{"norm": "layernorm", "rope_fraction": 0.25, "attn_scale": 0.125, "init_std_o": 0.0, "optimizer": "cautious_adamw", "weight_decay": 0.093, "lr_head": 0.00435, "warmup_steps": 560, "schedule": "wsd", "decay_fraction": 0.445, "decay_shape": "linear", "batch_tokens": [8192, 16384], "doc_mask": true, "max_steps": 9629}
Each number is 128 + 24 x the weight over the matrix's rms, rounded and kept within 0 to 255. Layers, rows and columns count from 0. Numbers have three digits each.

# k: layer 10 attention key, 128x128, rms 0.0751, rows 24-43, columns 0-63
# q: layer 10 attention query, 128x128, rms 0.0737, rows 25-44, columns 0-63
k24:137134120168128139102097112143111171133141080130124134131109142160154114096101099123121119112154141112123161131173164121130175124148141146155123120153129129134102138121135139110114132118157116
q25:113087104145113098141142119116106101138148119137110123145098159143118142142126116131116137104138115101110122105088175140140101168115119145113146115103127102130126152189147090116144156076107127
k25:130114144100108164119147148141128130095105162134113060088110064109159114132093152118128118115125171151144113106154160154129144114140136113180125136138096147128112134130117151124132146116136118
q26:137123138135156118125180117085199131122137146111151135139113121104135128123134104135139144067171159094122147091085140109149113106160113141164089132120149126082112127145110117128118125076109146
k26:148110160089136082159099112127088117133121125158079151163087122126135116145137145144116162115102076152116083145107161123141142155139142119136117150132126123129103099125176126138121134105137106
q27:109143112145106108091132109176111123142140153139173141141155146108129129146090117165126127129145177089127100173109141075104135118130121161111129091136153081125105069090107115104136126143140168
k27:100117165121121154148104141146103127195149139096124140123127096154139149125155117165130170092128109113148134112137116145100116159147088145111140145150146162118153111181155137144089123079116149
q28:126124115102144131112112150100119133119087116112198110103118132148140110120091076145211147092102090138079084128100156135153106117141113143104166119171140138124116147125147104166136176138135138
k28:141127150127145084170132111165186149131147118149134181111103136091127146148146094112068107111120117138127115162132130130118153089174111098102149134130125120135127122197152097124068131119134093
q29:174156108082119109119113105143134130120159127155095132126128127131118126140171128126099074182115127135112147131109093123131136092153117152114141085081178121101166147093131080142143173118120121
k29:105169115144099150087110066120152110123132153080117116128116156147093103117099102167144105186107134163190127140111127109161101181112125083109130150122154137139137110111082136114161151122119121
q30:134116125117121156161140091116207144129138153128133177122137136135147130131120169109077151121080079098101142161144060179129129135149146112092133105151138124147154131131095111123107132116133098
k30:140111107159096114137090110152085126148131082110142096108162120085136118140130097140184156105160097134109178138136141128141133103108132140133096166143152127102128131117120089180153118125114102
q31:125106117149158146101144131135132148086152127115102142140111102087133126098131109161136136094102136150154106110142139124145117136119132120106143132157111124122152129082161163112081091127127173
k31:129169146132144116133148153115125118116127162162145095132179142130101121131110104096185142138129124128150113163111140099133130147117108128129102165086147138145134107188130059092126101105136132
q32:108107142138107128118084144118167128123119081168138109135083181127158160126128097079117068108120143122074190148170197135099153134132091120110128128121157142120134105133123098108119167119123113
k32:142124152118102181140137089134141129070139121101132088115143083132136105152066180145138111121094113117101139186144118086124101108117180140123100102129135117092141166131102139138086133162106119
q33:148140119088133158105080152155108114127139151129121160135157114126145133134130167133169133117156131147126119093143125113149138158131092084141108096111126096080097153071175100162126133174144138
k33:107101112143135101135131136110107126099127141112146109143146140137167155128124111183116146127062134117119163093105114106115080156096123124134132123149156129142131131117117126083130145155131135
q34:119153135161115158185125134105179135091125126166152155150098122057117130136135117132159223152131137159116158099160149105136103121123122084144136130088141117104135136151087117146129126091106139
k34:083127152143173151108129118124111175121172112096116119143102131143177113166141159137156081126122096109101175141165139128125110116099149166134079182128148162157130157113096095154164119106127120
q35:119118110107140184096107127124177115129131184123157154136107101119103184123131135116149141122155115147120098144155110125126137122123092152135183131104121101140140149137114150163131150117131064
k35:105169165091146124085120132119088157139136097121172118145141147122133124136146128091114106159129141117137142106129154127150134101127109122107131099141100167103109139124132096138156123131145104
q36:102099124140147156153131135118153145151130125110134161124154120140140132082118116120110060113166084150128131130182135102128153116103149094162139106138116155145099153099133135108144126166134076
k36:127127099111133081130147135098091146138124100172152136104137145128120138158129130085163142182144140105139141162096127117113124087131122125108124123123151100141134071142124110116134113142112121
q37:123068123100096082140099089111114086122127084132137116114142131119132134134106112108120156143107113152130145160150133094151144109137107083091156118103136105138157107144147121122125150145126161
k37:112137128126108120114140129130124159115098149096152147097142118139148148152141121145084134153132126127124146136141085103109125117129095099117130109126151122126143132097088153113141135146121138
q38:094126141164126105126123161132167126133127144127068135138125165122132138114100151114138086049110089141140139101142154164107068106134109093143151140123171129136107113115121130125129152174145115
k38:136088099125134156139112098091115101165112121176129092150119126090126098146123125163122060133109130112114088182145082141113133121126148163087113097139129106138131137154141148117135138122111113
q39:114101107151146133124109138137134132129111162118141124154125118144122114166154093129147132139169138094109145133129106081135116153112133124177087157103097132153075152153157139107156114119159100
k39:120128136071161131114157107125137150114170133165137126168132131109122151093156098113114155146149131141148126088104124162118177103167130112138122130157132086144139113099077110154143149133166139
q40:088134140115117126128091151103139175085120184135088116131107103117152095161120106151122150114153154117103159136148088131124102129130147128129099099198156118150131155176135081163127097126127159
k40:149130141091141123135159133100111094165159111098164113127150181092165144110153095120132125147148089103132119113142102141132178125116091146169128116124107128136145150144100113146112146105092100
q41:147078127133148174135141136114127128103122105061121145136120139137132136165125093158121158133095115172130152126141129091143160106124137152128136119143125137112126139140122125115147126126106150
k41:123151139132109123099150064119144141121125122156141145179139129094156130139131126093110134135150106098155153146193120128156102109113122096156103160134133121138106142139101105140119100140128190
q42:137138136131060157097147126148098136143066095138119121141130086140134142115160104119136105135106118122147139126129098148111110146127121129124156124141123128141121158151159168113120149174114155
k42:157122133151154138122142155115125134104144153093124132111139130120137153119129090111123100107135153115171103169136102137089171099095113096107103103124119106107125137140112131117120147128137135
q43:139102092098163144120132083101161126125117129110142133131113130107171102130094122140132155141108166108133138117120118178114122129100121109095122077109116151087130108149115125127118107132110166
k43:125154107146113121139121142159122135098123157169121152126141110117122153148150177119107119110091084125114116095097116097109140147137155123164134115114149104168134166140128112159126104129142110
q44:142113141113152158117133112154083126155114145111138108123141127112179128134147118112099116139158153136114116120171063099133125143136125133115090146130093135152132119123125117158126129131135103